Weights of a small GPT-style language model, trained from scratch on English Wikipedia.
Size: 9 layers, width 160, MLP 640 squared ReLU, vocabulary 8192.
Architecture: no biases in attention or MLP, untied embeddings, normalized queries and keys, capped logits.
Training: a variant of SOAP for these matrices, 3660 steps.
Each number is 128 + 32 x the weight over its row's rms, rounded and kept within 0 to 255. Layers, rows and columns count from 0. The size above them is the row's rms in percent of the matrix's.

# layer 2 MLP down (transposed), 640x160, rms 0.155, rows 259-280, columns 0-159
size [111  59  48 117  24 109 106 110 102 109 121 114 114 116 122 115  93 117 108  43  54 106]
[[115 110 151 174 107 177 131 138 134  89 117 152 104  85 167 122 145 138 119 193 129 181 145 182 177 168 148 141 158 135 128 137 133  94 142 136 136 125 151 158 125 128 140 182 198 146 130 148  90 140 136 122  72 121 111 130  58 102  70  97  35 119 117 103 169 146 114 182 129 132  92 180 159 131 120 133 158 119 153 126  82 110 118 140 104 198 167 158 128  74  66 130 127 168 180 128 187 192 145 115 120 108 123 143 104 126 140 142 147 114 131 119 140 165  77 168 127 175 121 145  80 144  77 117  80  87 113 132  90  74 128 181 150  85 113 134 154 128 170 160 151  42  76  88 144 171 130 152 160  98 117 107 113 174 172 144  91 133 106 138]
 [172 133 163  80 171  69 109 137 149 146 133 172 178  94 126 130 128 127 118 170 100 145 101 118 160 101 111 135 112 144  81 107 143  99 158 115  85  91 142 210 142 152 112 109 113  25 113 162 117 105 154 129 126 125 120 120  78  54 108 119  92 106 123 248 179 159 167 169 109 158  99 159 136 122 174 118 132 202  42 135 153 158 133  90 114 129 111 173 134 134 115 100 119  79 125 106 139 146 191 106 113 129 153 130 129 132 147 122  79 135 136 162 109  93 175 111 108  64 140 146 109 132 129 118 158 120 131 105  61 119 100 131 111 158 135 121 158 190 178 118 125 134 122 125 129 129 153 154 150 120 159 153 134 197 161 158 110 168 151 182]
 [124 129 141 115 156 153 117  90 140 140 177 172 162 182 161  69 150 105  92 102 167  94 151 119 142 164 109 177 107 126  94 186  69 116 138 134 186 138 125  85 125 158 166 161 106  74 143 154 157 153 122 124 171  85 106 136 136 119 161  79  86 138  80  65 146  95 148 111 157 104 107 136 138  93 181 129 117 112 103 166  93  79 123  71 153 124 110 122 120  93 123 170 159 122  98  87 133 119 211 175 135 142 124 141 150  92 119  83 147 146  65 146  78 157 114 118  58 169 112 156 122 135 117 105 210  92 122 143 176 103  38  77 105  91 181 138 141 161  97 131  82 125 144 158 122 146 194 115 112 104 155 147 128 139 137 120 133 176 113 117]
 [179 112  88 122 127 146  71 141 115 137 169 135 148 169 151 140 147  88 102 134 154 169 108 155 108 127 128 115  65 159 149 160  79 142 128 193 156 129 136 162 169 154 145 146 111 109 120 174 130  87 151 132 137 230 130 152 130 165 166 121  62  80 159 127 144 151 144  35 159  49 108  83 146 106 148 135  97  68 130 176  93 158 103 173 137 148  71 159 173 135 142  86 103 122 109 110 137 159 108 159 131 107 132 132 181  90  82  85 154  70  89 120  99 124 169 127 198 118 126  90  82 116 150 132 129 147 167 148 153 125 104 113 117 141 138  99 124 152 142 110 135  99 121 113 205 152 175 150 156 171 109 155 189 164  79 120 124 132 146 150]
 [ 92 146  33 120 142 134 144 134  89 147  93 110  51 124 119  80 167 154  96 112 137  78 147 116  99 159 164 110 126 121 112  64  83 109 150 120 113 165 125 173 101 131 132 108 115  88 128  61  85 142 183 100 118 167 131  99 156 124 108 146 155 141  76 117 130 172 158 190 165 100 164 145 160 181 128 122 132 100  97 125  88 121 137  92 125 197 153 146 125 162  55 163  89 110 133 181 102 119  96 161 148 119 143 125 139 129 137 110  34 110 121 183 131 141  89 193 157 184  89 126 166 139 112 148 156  99  78 152 116 140 138 123  89 131 119 148 185 136 157 134 129 132 128 190 107 116  91 101  96  74 103  67 144 106 167 135  84 153 111 129]
 [148 145 174 166 148 114 100 108 121 158 109 112 116 152 106 106 136 183 178 168 116 161 148 127 163 101 131 101  66 134 186 147 140 116 109 119  84 170 144 107 144 179 175  87 121  84 121 128  48 138  92 126 138 169 145 173 133 101 156 114  95 183 107 104 143  70 127 137 155 157 102 110 108 188 105 153  78  84 138  87 161  91 142 136 160 147  73 129  73  91 174 156 151 107 179 138 121 165 108 140 177  85 188 142 153 147 101 116 123 116  83  89 105 134 209 129 146 146  64 118 164 153 109 178 187 102 118 165 108  82 136 137 118 128  97 115 129 105  78 161  54 149 104  91 168 108 136 103 173 139  71 107 140 122 165 101 125 139 174 144]
 [124 102 117  67 217  70 146  90 178 156  96  99 215  84 119  86 177 150 155 160 141 125 130 104 129 119 165 172  93 153 105  87 108  99 108 118 166 132 170 171 124 173 155  87 121 143 104 115  78 143 111 145 118 124 105  70 107  57  94 124 139  88 103 151 207 157 126 135 155 127 126  94 127 172 143 152 158 129 119 170 115 125 136 132 179 171 128 148 106 127 184  92 122 102 209  92 124 141 142 193 137  93 109 170 134 129 106 152 147 130 114 163 102 144 115 188 143 109 124 146 162 128 118 101  67 155  88 179  75 104 112 152 132 171 140 127 149 156 118 127 116 167  82 141 172 118 122 106 150 108 113 104 103 149 190  75 118 133  68 131]
 [133 173 162 101 170 124 105 137 185 127 115  89 160 148  97 120 126 197 200 149 154 127 121 117 110 190 129 116 135 106 113 146 118 172 172 120 144 134 111 134 132 115  68 185  73  85 158  51 107 158 131  80 104  75 160 105 117 121 107 144 146 136 117 154 170 162 108 142 104 140 137 134 197 137 167 157 133  61  96 165 161 121 138 200 111  73 153 153 190 130 156 108 155 158 166 132 159 124 130 132 108 142 107  90 154 145  40 121 174 137 108 104 117 168 145  94 184 150 106 170 111 134 125  73 169  78 116  79 120  49 113 142  78 147 120 109 129 169 100 124 123  97 160 149 161 108 155 122 138  90  87 142  78 142 104 119 144 138  78 101]
 [146 133  67  95 120 123 191  82  76 177 102 115 133 135 127 139 140 178 128  94 160 124 176 123 130 104 154 131 182 136 151 215  92 181 117 139 157 107 113 202  85 143  98 142 101 147 114 127  81 105 140  65  36 123 145  90 119 127 100 127 138 164  82 169 130 160 143 190 122 182 179 155 194 110 156 123  96 127 118 131 125 101  66 117 129 149 130 166 138 106 164 142 102  55 158 134 108 161 123 101 115  82 138 130 129 165 138 153 133 145 119 146  98 162 122 102 148  76 143  65 144 132  90 122 147  60 113 156  88 160 129 141 134 120 120  65 133 148 136 163 209 163 107  89 151  68 118 159 135 148 126 102 125 129 106 143 167 118  89 155]
 [127 116 101 136 131 160 122 146 131 148 227 190 194 136 151 119 155 134 152 168 143 150 152 144 137 126 145 125 171 107 115 134 164 128 121 120 122  99 110 112 146 149  85 185 107  67 151 168 176 143 109 123  92  92 196 115  81 190  65 155 116 129 148  29 148 132 148  83  96 171 144 132 190 167 149 122 118 148 127 127 171 154 139 135 102 115 162 100  92  12  81 119 142 133 104 133  97 101 143 106 152 173  95 110 195 165 107 142 145 127 127 127  81 112 142 129 185  78 133 131 140 119 103 109 126 169 112 141 156 127 109 132 119 167 102 183 157 177  57 122 107 125 132 157 175 135 129 131 156 116  99 134 149 129 144 179 167  79 119 155]
 [119 124 107 113 140  95 131 177 150 110 151 182 153 108 112 102 143 102 160 135 124 153  86 147 153 120 119  83 135 129 155 136 107 135  95 131  64  94 108 132 121 146 137 147  77 138 109 113 154 113  90 144 188 156 102 145 130 102  79 199 196  93  80 113 184 177 200  72 129 145 147  96  77 144 127 165 189  92 158  97  99 135 111 151 143 116 183 158 127 101 105 119 106 102 110 140 126  82 189 137 124  94 112 137 144 157 178 131 182 117  50 158 163 101 115 126 140 132 111  96 121 132 165  70 155 159 131 157  98 169 120 111 108 117  74  82 112 114  79 157 166 101 148 182  65 154  71 119 144 106 121 117 165 188 167 150 118 179  92 188]
 [108 149 131 137  91 129 153 145 160  87  72 129 122 161 151 124 171 138 160 134 140  66 119 115 104 128 164 129  75 129 123 120 189 158 141  80  69  90 151 134  92 158 126  69 172 106 101 122 163 112 114 137 107 127 120 195 140 115 180 118 181 157 162  76 196 190 125 103 123 130 131 166  77  63 122 118 146 146 144 104  80  85 161 155 132 163 163 174 139 124 143 134 139 128 157 151 152 120 225 151 113  96  89 135 142 110 129  55 141 170 105 136 120 166  90 135 147 203 126 149 188 136 148 103 170  97 132  63 167 158 126 131 139  95 114 165  92  85 106 150 202 140  92 169 128 154 168 108 124 130 131 103  92  86 135 115 115 105 156 172]
 [184 141  91 126  91 103 121  49  94  61 129 111 104 110 171 174 101  90 121 101 178 126 105 148  77 190 188 168  96 127 164  90 163 114  81 103 111 170 167 157 153 128 110 112 136 105  60 133 143 157 126 113 134 147 128 110  89 164 162 144 146 119 119  41 126  91 145  99 125 100  75 115 109 113 140 140 114 100  39 111 104 149  92  82 140 113  91 155 182 166 105  93 149 109  79 167 129 174 132 145 128 139  92 154 143 117 158  88 110 175 123 165 124 138 108 109 123 197 113  95 152 124 125 122 128 117 187 108 190  79 103 175 139 103 138 175 143  97 114  94 133 136 162 127 141 125 166 165  70 108 117 112 155 143 120 106 179 140  85  80]
 [101 158 111 113  91 131 118 154 159  86 105 225 133 148 148  99  13  95 123  69 139 143 100 176 109  94 130  69 142 140 137 197 107 140 127 103 105 111 130 161 114 130 137 136 140 115 152  98 151  72 168 130 120  76  87 175 114 115 155 137 113 125 124 164 148 115 123 179 146 157 164 160 115 183  87 103 126 104 110 143 130  47 106 114 124 127 170 192 143 153 148 117  92 159  88 133 144 102 174 140 159 155 178  97 122 153 173 120 136 143 103 125 143 169  76 189  80  82 123 175 103 158 116 113 173 122 173  83 105 132 138  98  78 145 117 110 177 123 138 137 127  62 134 124 168 145 125  95  93 106 134 118 169 161  84 127 178 160  89 158]
 [128 159 116 192 134 122 132 144 148 144 123 163 151 149  75 100 153 139 143 161  73 123 169 115 118 129 139  70  79  71 105 154  86 127 123 102 138 115 126 128 104 104 125 116  93  89 143  99  92  79 129 154 132  73 153  92 123 117 126 102 138 106 121 108 191 105  78 118 124 142 108  31 148 103 162  85 205  92 144 129 123 122 186 162 104 182  97  79  67 106 130 129 123 175  97 120 169  81 112 112 128 165 114 174 164 187  58 106 115 118 139 140  76 108 114  58 126 136 100 119  59 149 119 138 126 139 107 137 112 115 187 105 119 115 195 119 161 151  74  79 157 135 145 149 126  65 166 127 171 159 130 126  62 157 137 162 114 107 156 131]
 [165 142 101 134 168 111 146 136  95 160  27 164 106 136 103 141 170 165  90 118 103 152 137 122 101  79 160 156 170 119 131 134 150 138 178 172 150  88 177 163 102 141 116 151 155 124 125 130  94 158 109 154 103 116 114 136 197  95  88  96 117 106  67 143 168 142 119 163 141 105 142 118 158 129  88 111 136 184 110 119 153  77  83 167 144 149 101  75  50 139 118 112 174  96 137 125 107 113 146 165 135 115 145 142 137  71 124 136 167 124  85 151 124  87 112 109 177 140 119 148 151  96 107 153  60 139 129 103 101 150 141 149  83  72 127 101 102 181 158 101 110 103 221  85  80  86 133 106 136 115 123 118 109 220 188 133 119 134  61 138]
 [184 113 121 126  63 125  69 116  88  82 121 148 109 117 191 134 145 157 110  84 179 122 119 165 146 157 147 116 100 112 142 166 122 140 123  82 172 144 144 116 134 154 159 174 132  98 133 159 137 151  88 147  94 125  84 176 123  93 173  93 137 133 131 142 120 147 144 127 113 108 110 122 162 182 161  55 117 101 138 137  97 108 134 139 102  74 135 206  75  80 110 144 142  97 168  95 153 150 168  99 107 115 195 140 124 123 127 114 135  94 123  92 126  78 179 100 138 100 119 113 153 135 135  65 145 137 106 131 125 117 114 120  89 148  99 180 131  68  67 119 113  37 160 120 181 186 121 115 102  98 118 210 148 151 102 123 169  78 172  56]
 [123  98  75 117 143 150 134  81 163 138  97 140  95 131  98 121 147 139 157 166  98 152 130 105 121 118 194  81 128 141 163 153 133 149  74 120 142 135 162 154 150 164  74 148 126 135 168 107 103  93  70 145 100  89 180 160  67 175 168 160 106 155 153 128 114 149 118 168  89 103  69 113 186 146 121  42 151 106  82 131 117 118 116  62 151 142 157 151 160  84  99  76 123 172 151 106 180 144 126 145 110 128 135 175 156 144 169 136 135 146 152 143 113  84 121 155 108 118  61 124 111 110 104 149 122 100 101 165 149 131  88 150 113 191 146 204 101 118 142 150 118 162 128 139 211  84 127 159 141  84 152 123 122  72  84 169 145 143 185 194]
 [171 141  92 113 143  97 149 183 144 113  91 126 106 148 105 149 194 110 161 185 144 139 129 197 110 126 116 134  89 161 119 135 155 130 127 158  93 136 110 134 126  84  66 184 142  36 159 172 116 134 146 179  99 145  91 129  81  92 144  66 156 120 148 135 136 154 164 162 124 126 151 132 158 108 142  90 139 157  72 130 175 136 136 130 139 197 117 176 169 136 152 114 160 111 147 143 147 156  52 156 139 199 146 146  92 155  71 175 192  93 134 154  78 109  72 148 131 155 190  83 115 205 106 137  58 174 111 127 163 121 107  97 148 170 130 161 158 100 112 137 148 113 127 167 123 155 131 124  89 117 141 149  92 124 109 130 154 116 139  92]
 [155 133 142 133 158 123  75 216 117 113 181 171 152 150 172  90 108  45 144  83 172 110 128 102 138 124  96 130 109  99 134 153 147 135 142 112 207 132 111 112  80 114 125 124 103 162 128 127 119 124 111 165 161 129 146 108 135 139  86 209 128 123 158 112 158 118 111 160 140  79  83  85 165 188 183 174 121  95 158 173 136 167 138 132 131 139 116 161 229  89 201 109 155  93 123 144 119  97 135 107 141 119 132 119 134 104 130 105 131 129 146 180 116  99  99 174  87 128 147  89  86  72  80 148 130 171 126 116 118 141 141  78 144 138 131 161  81 145  86 104 149 151  75 133 125 134 156 143  79 163 152  99 179 129 127 168  57 171 108  82]
 [148 143 126  75 176 102 117 139 103 125 101 166 145 159 162 147 163 125  69 129 190 155 117 102 177 158 185 107 133 164 134  97 130 106 183 167 125  72 156 120  64 104 156 109 140 171 180  97  41 138 160 137 196 133  65 158 121 131 158 102 100 145  78  83 125 130 123 182 127 139 137 122 144 102 140 106 164  50  92 148 106 170 119 106 116 161 149 108 159 166 129  50 148 105 115 146 177  80 117 155 182 164  90 128 111  97 106 181 130 201 156 101 121 142 139 120  96 166 160 169  75 173 175 156 161 160 171 134 142 127 165 175  88 134  85 117 102 106  92 109 121 137 107 157 133 122 153 120 123 171 102 111 124 107 148 135 110 159 117 128]
 [123 104 126  66 150 179  81 119 101 115 120  85 122 168 116 121 137 182 169 177  49 134 115  84 115  90 191  54 134 125 182 119 129 114 126 130 122  98 119 118 139 159 101 143 100 127 134 144  98  69 164  85 111 104  54 133 116 100 177 147 129 127 145 130 157 142 131 138 125  69  71 127 127 188 120  85 169  71 125 178 111 153 170 165 149 142 141 138 164  91 124 144  98 132 115 152 136 126 120 148 123 132  87 182 137 120 109 152  76  86  94 149 115  81 168  92 139 151 119 170  80 133  83 143 169 147 134  95  98 168  80 100 110 179 130 120 136 147  76 125 185 161  77 168 218 121 189 138 132 138 127 155 126 113 122 144 190 148 154  98]]
# layer 2 MLP up, 640x160, rms 0.147, rows 260-280, columns 0-159
size [ 51  39 128  19 117 108 116 108 110 127 114 120 116 124 124  97 131 107  35  73 128]
[[151 111 173 119  97 109 162  92 152 149  95  62 166 131 135 167  66 111  77 155 101 171  91 143 140 191  69 120 110 142 140 133 176 175  99 153 124 147 131 133 166 113 131 181 127 151 112 161 118 173 130 144 191  89 130 120 160 122  98  97 110  99 177 150 134 114 116 152 103 121 108 126 117  79 145 125  66 113 135 145 115 127 126 106 154 117 134 164 137 170 191  81  83 105 153 139 141  57  85 107  91  59 117  70 154  83 120 115 112 138 191 140 150 127 131  60  51 105 135 174 132  97 153 140 191  88 163 141 144  96 105 140 193 127 119 152 112 136 139 145 133 132 142  61  99  76 165 137 125 104  84  99  74 128  85 157 181 134 126 140]
 [125 128 148  69 100 149 170 124 134 111 162  79  81 120 131 102  74  90 147 104  69 111  88 117  79 159 104 145 114 125 109 122 109 143  70  92 134 138 132 162  97  76 122 157 108 147 108  87 140 108 171 131 172 129 133 119 162 179 171 127 136 154 120  94  73 106 121 162 112  73 121 118 100  68 141  52 118 122 137 186  95 161  69 135 139 164 124 147  94 146 128 124 118 101 136 142 150 175  97  93 156  29 146  93 114 149 115 145 172 130 182 142 143  99 127 161 140 171  25 112 165 115 180 138 170 140 112 108 172 162 121 144 170 183 124  60  99 175 162 124 105 176 166  88  94 131 160  98 157 106 111 140 131 115  78 146 147 113 132 128]
 [118 122 151 183 123 134 116 209 179 218 106  90 168 164 123 154 145 142  81 105 120  75 103  87 101 148 133 175 136 103 131 116 194 113 168 121  55 139 100 126 122 124 142 134 112 117 100 163  97 146 122  91 184 142 111  85 113 147 172  90 115 158 144 129 118  91 115 157 118 182 149 123 176 107 117 117 120 166 129 135 165 117 106 200 107 147 107 148 170 120 142 107  96  88 132 168  98 126  83 126 173 150 135 115 166 109 166 148 196 125 206 123 152 112 114 139 123 109  87 133 106  69 166 110 131 119  67 118 132 105 131 127 107 122 159  94 131 146  99 153  87 129 123  75  70 136  62 139 120  55 116 109  77 145 119 133  34 157 129 164]
 [123 146 165 115 121 128  85  87 123  88 155 134 129  90 130 125 115 176  63 104 129 163 112 127  64  98  99 152 122 184 118 133 179 154 113  90 106 119 156  63  98  97 139 149  81 136 103 135 178 138 138 125  74 142 175 119  93 120 201 101 102 135 118 122  79  75 184 136  66 171 121 106 121 148 146 125 123  68  98 105 130 134 114 141 112  83 115  92  60 123 161 102  65 195 103 175 144 145 166  65 132  91 148 152 112 110  99 169 169 164  90 104 187 107 110 157 146 115 166 129 112 107  96 134 124 150  99  93 115 107 142 120 227 176 134 100 136 166  97 126 133 149 130 151  69 184 158 133 158 123 154  79 128 125 120 105 129 146  78 163]
 [ 78 156 114  86 144 160 140 126 101 106 113 173 123 177 118 143 160 118  98 128 172 133 184 182 150  64  87 102 142 118 169 126 150 183  94 127 118 146 176 142 142  75 139 116  78 103 196  79 140 135 123  80 188 104 154 122 180  79  92 130  84 157  93  95 115  94 155 133  86  95 146 134 111 118 101 150 118 133 189 151 168 154 186 109 143 188 105 125 114 169 142 122  90 139 117  95 124 122 107 132 146 117 130 155 135 148  83 141 132  38 125 118 110 197 135 142  95  63 117 163 108 123 174 143 150  74  96 106 139  92 179 123  57  73  95 153  99 155 121  81 131 130 162 150  99 148 100 143  98 130  96  99  78 110  77  84 118 110  98 140]
 [ 68 132 153 133 110  87 169 178 125 129 137  83 181  63 117 147 127  96 105 166 101 107 126  83 188 106 115 142 116  73  97 143  98 163 162 171 158  82 113 180 110  77 127 114 109 109 145 115 117 150  71 135 174  81 120 121 117 140 145 111 152 181 100 166 143 161 115 104  91 104 137 167 129 105 165 134  67 152 225  56 162 127 104 171  91 161 136 100  84 143 128 179 200 192 107 153 119 143  89 118 124 131 127  87 158  76 113 140 130 165 146 133 158  96 128 164 124 140 117 140 163 121  98 163 129 152 174 141 112  90 139 158 141 149 178 129 134 140 159 200 141 178 116  74 103 116  90 138 149 126 103 106 130 117 118 193  66 140 137 102]
 [104 137  81 121 109 149  97 126  98 149  72 146 128 146 106  80 123 124 160 110 138  58 166 147 131 184 111 159 114 123 199 108  61  61  97 108  98 124 114 156 171 151 125 184 129 123 195  90 157 107 165 134 157 122 150 148 155 186  77 198 155 175 182 158  60  83 152 100 119 142 146 100 151 123 174 116 126 126 115 180 136 136 111 123 118  46 169 135 137 205 100 115 105 167 132 130 125 112  72  94 128 165 156  88 128 111 108 125  69 112 177 146 158  88 109  89 118 131 152 194 108 184 127  74 129 143  96 105 100 144 142 125 160 140 102 135 139 137 110 131 119 174 134 156 127 157  81  72  94 128 124 141 115 134 162 148 122 130 101  68]
 [111 198 109 116 141 137 143 118 109 119 117 122 147  93 107 143 150 108 117 162 123 103  93 120 114 137 134 150  83  55 190 130 130  96 144  96 126 116  78 117 174 142 156 111 147 101 145 161 139 136  91 148 149 127 190 169 180 124 114 138 181 101  98 133 153  82 131 109 126 115 153 139  91  69 136 149 122 167 147 103 222 144  88 149  74 148 109 119 154 142 101 106  96 177 110 171 105 143 130 124 136 138 158  96 177  81 148 165 100  99  38  68 139 126 146 115 114 181 134  97 101 104 162 157 100 102 186 140  64 134 123 179 170 166 105  58  79  72 108 164 169 122 115 160 122  77  97 152 130 158 122  38 131 149 127  95 153 164 127 120]
 [ 94 111 140 155 159 122 172 110 124 159 118 132 101 118 143 185 177 173 100 174  60 128 143  98 137 215 134 142 159 165 119 126 153 181 141 111 125 128 133 131 153 149 123 183 148  87 109 108 126 118 159  66 125 133  91 126 136 186  87 117 122 178 105 155 172  78 123 141 104 160 126 157 141 107 115 140 102 106 137  81 165 160 151 129 127 112 102 105  98 148 191 191  98 141 129 161 105 136 165  70 133  96 148 133  62  77 143 128 127  41 165  78 174 128 127  93 134 127  82 127  79  91 145 163 209 109 166 137 159 128  81 136 128 110 149 152 117  96 110  96  47  84 133 137 101 200 160 118 111 140  83 125  94  79 114 171 136 122 104 115]
 [156 117 141 141 115  85  92 176 143 162 169 112  99 103 175 141  77 157  88 169  99  93 128 137  83 178 156 138 103 107 137 149 189 140 163 120  88 146 160 185 130 150 117 121 123 183  96 134 156  94 144  51 108 138 113 205 103 104 120 162 108 127 109 107  92  92 214  84  71 155  58  90 121  97  95 142 115 108 111 112 131  77 141 122 163 141 141 112 118  94 124 146 152 131 155 130 134 154  95 122  66 139  80 129 109  94 134  67 106 165 132 151 107 120 173 138  83 156 111  64  94 124 125  82  88 161 144 161  78 117 130 109 125 161  81  29 107 171 174 173 116 111 129 121 116 140  93  81 148 162 137 129 135 182 155 140 132 126 124 153]
 [136 125 112 141 121 156 101 138  90 121  73 117  57 133 159  88 108 126 136 138  99 154 155 119 114 116 116 127 131 171 101 131 154 120 157 140 169 119 114 189 152  44 139 131  95 142 126  99 118 129 150 151  91 191  71 151 160 176 135 152  98 159 126 106  93 121 207 138 125 154 108 112 117 124 126 124 192  86 134 133 177 125 138 112  51 123  81 216 110  71  99 155 202 138  84  98 133 128 139 102 128 114 152 185  95 139 116  94 135 141 117 143 171  46 126 105 165 138 114 142 147 103  97 148 160  84 130  71 111 157 136 121 146 162 180  94 123 137 134  74  96 105 182 180 102  96 151  72  76 141 101 124  84  60 118 113 136 160 102 103]
 [147  98 149 173 101 117 132 126 155 157 128 107 110 199 160 157 136 149 189 121 103 123  87 169 154  96 107 154 132 139 133 102 161 209 208 120 130 128  74 101 141  87 143 160  61 127  68 103  90 182 102 103 161 116 127 109 118  95 144 147 151 113 147  63 101 114 133 122 137  97 126 115 127 120 144  81 145 158  88 130 131 125 115 129 188 172 128  89 130 136 146 130 135  62 145 102 122 153 131  78 159 123 132 201 174 163 104  34 117 116 172  82 192 184 112 109 133 153 114 134 122 119 163 137 121  99 106 122 133 135 181  81 182 183 164 108 136 138 117 120 129 155 109  99 131 103 164  99  76 124  92 167  78 174  87 173 142 139 168  84]
 [127 139 207  97 180  71 120  91 138 153 110 138 134 159 150 138 126 158 125 113  98  66 132 160 187 114 121 164  98 124 132  72 101 172 172 120  65 169  99 134  75  90 147 131 103 113 143 152 111  81 153  67 119 182  97  68 144  91 100 102 159 188  95 105 101  90 135 159 140 121 196 124 192 163  94 164 146 177 150 114 118 147 127 174 133 108 122 170 150 105 149 104 181 110  64 119 147 141  65 135 132  75 125 125 128 131 159 110  73 107 164  55 183  93 151 145 150 134 131  74 100  91 150 129  52 130 106 101 164 129 135 114 127 133 135 131 134 147 138 185  77 158 155 116 121 117 134 153 172 119 173 106 143 167 154 122 100 115 143 104]
 [148 125 130  91  75  70 135  99  86 182 109 152 170 144 144 130 146  82  81 113 155 108  85 176  77 115  76 164 160 168 172 143 132 197 197 123 175 150 176 140  95 102  89 147 123 152 128 205  57 126 143 102 178 140 101 107  98 141 157 147 131 119 173 135 159 127  83  84 147 101 184  95 134 148 125  70 103 105  77 171 114 119  97 108 138  67 165 123 158 152 131 106  83 101 106 148 106 118  93 145 145 118 121 150 111 109 135 160 107 119 192 193  98 147 115 116  76 154 158 124 137  79  70 141 145 163 137  91 177 150 151 109 141 124 156 164 142 140 121 184 148 129 148  84  85 138 131 131 157 103 116 110 158 164 124 106  62 148 114  84]
 [183 130 134 129 155 109 156 121  77 191  61 168 139  95 118  79 104 138 102 130  53 160 112 184 126 144 100 170 169 156 123 147 107 197 158 150 116 150 125 143 102  91 114 149 110 143  85 165 118 146 124 142 178 113 128 139 103  76 182 113 171 106 155 156 113 100 146 141 185 101 147 124 115 104 152 116  94 113 136 122  94 135  74  57 159 120 152 117  95 133 139 155 177 122 168 140 114 144 106 112 150 136 136  96 143  96  73 124 173 132 194 161 101  84 182 175 110 142 166 166  97  60  94 105 155 141  90 122 111 161 125 133 120 132  90 130 121 148 213 136 143 170  98 116 142 136 185  61 136 134 214 102 123 116 124 118  83  87  82 102]
 [168 184 168  46 119 120 131 151 143  93 136 205 129  79 166 117 170  99 138 136 123 116  90 127  58  80 145  95 125 177  68 178 158 129 166 114  71 118 144 142  98 144 132  98 163 156  79  93 142 140 163 144 186  82 138 156 119 125 163  47 102  94 125 108 102 100 186 123  67 137 170 164 158 137  50 126 173 165 127 111 152 172 114 155 155 112 117  92 143 110 149  95 101 123 112 143 161 114 120 120 132 112  85 173 116 170 102 154  97  96 141  91  95 130  98  83 130  85 116 118  71  84 149 149 145 113 110 178 137 123 183 149 158 158 151  76 112 166 130 144 171 110 136 108  82 167 161 131 145 122 141 159 143 145 137 112 137 151 136 192]
 [161 103 148  71 100 104  95 174 142 178 164 101 145 144 177 150 128 116  90 118  97  68 146 138  97 173 103 147  95 144  98  97 123 149 143  99 120 140 118 110 124 136 185 121 121 128 138 134 159  92 166 107 117 137 121 142  65 118 150 157 150 140 113  99 102 113 106 135  85 144  86 103 127  92  34 163 103 153 132 113 110 166 104 188 174  85 147 200 138 142  86 155 136  63  94 114 126 127  94  88 118  98 143 175 101 127 161 101  89 153 120 127  99 102  79 106  99 116 147 117  78 125 180  86 130  91 174  67  85 177 184 149 116 172 160  75  67 129 137 168 114  70 115  93 118 157  94  89  95 133 170 150 138  86 192 150 128 159  79 127]
 [ 96 157 127 125 144 114 107 173 120 124 119 111 112 184 140 124 149 111 172  98 116  68 196 158 124 130 161 166 103 171 134 136  95 135 136 168 170 101  87 140  91 146 115 150 151  96 116 161 124 153  87 116 127 120 135 126 144 134  97 113 122  86 156  38 113  68 147  85  94  82 162  63 129 109 135 105 166 120 164 105  71 104 131 167 124 115 150 130 127 185 190 161 100 139  79 201 132 123 108 102 142 170 161  68 118  75 134 130  38 146 125  96  79 135 106 128 112 142 119  89 136  83 154 135 190 136 117 122 123  92 170 190 145 173 138  82 165 120  93 114 107 126  68 101  83 100 102 113 172  75 109 127  77 157 132 148 112 136 165  75]
 [ 86 119 141  86 148 132 159 103 173 114  89  88 175 159 158 146  87 103  86 150  28 111  64 112 106 136 104 138 122  82 132 139 144  95 129 144 146  89  79 114 101 130 119 137 162  92  95 120 168 164 166 104 144 158  73  83 169 104 197 119 129 148 162 131 108  96 128 144  74  97 108 101  52  99 151  88  51 158 152  81 114  70  81 115 152  70 152 104  78 120 107 105 121 154  86 149 188 125 125 112 156  57 117 103  91 107 150 126 125 106 103 133  96 151 139 147 129 141 102 151 105  51 124 148 124  80 119 134 102 125 112 117 191 172 142 122 120  96 144 206 121  83 143 132  83 141  88  99 146 121 116 145 104 143  91 121 113 100 145 127]
 [ 83 148 164 103  79 111 126 133 141 198 162  96 132 157 153 177 118 120 128 119  82 133 100 119  81 136  90 151 150 172 149 131 183 146  65 203 169 112 134 135 153  92 147 127 136 167 121 101  95 173 140 126 196 109 150 108 184  63 161  46 102 186 131  95 126 119 162 108 162 175 160 125  94 152 108 165 116 166 147 127 132 122 138  83 178  76 124 149 135 207 123 107 105 176 111  98  89  98 138  49  98  99 127  61 116 162 177 154  63 136 130 129 122 114 122 146 110 121 160 117 119 118 120 132 169 113 116  61  96 115 151 138 153 122 166 123 103 179  89 182 132 182 149 140  67 107 108 116 127 122 119 133 160  98 133 133 124 133 112 158]
 [ 93 143 134 138  95 100 149 188 115 129  74  63 153 149 129 138 194 130  98  55 145  82 129 127 118 129  52 149 132 101 115 133  97 147 133 144 174  43  84  91 177 135  72 188 138 139 141 155 162 117 109 188 185 134 197 121  94 174 118 131 200 164 124 104 178  81  89 150 130 115 144 150 164 131 107 144  91 184 186 150 121 113 126 115 182 175 171 144 101 137  85 152 113 150  65  94 133 110 113 184 139 143  82 110 126 114 146 136 121 150 171  98  69 104 105 122 134  96 124 136 112 149 124 111  90  95 131 202 100  82 102 109 192 152 132 137 125 123  88 157 131  99 122 108 116 139 110 114 133 145 130 166 168 118 135  99  92 153 119 139]]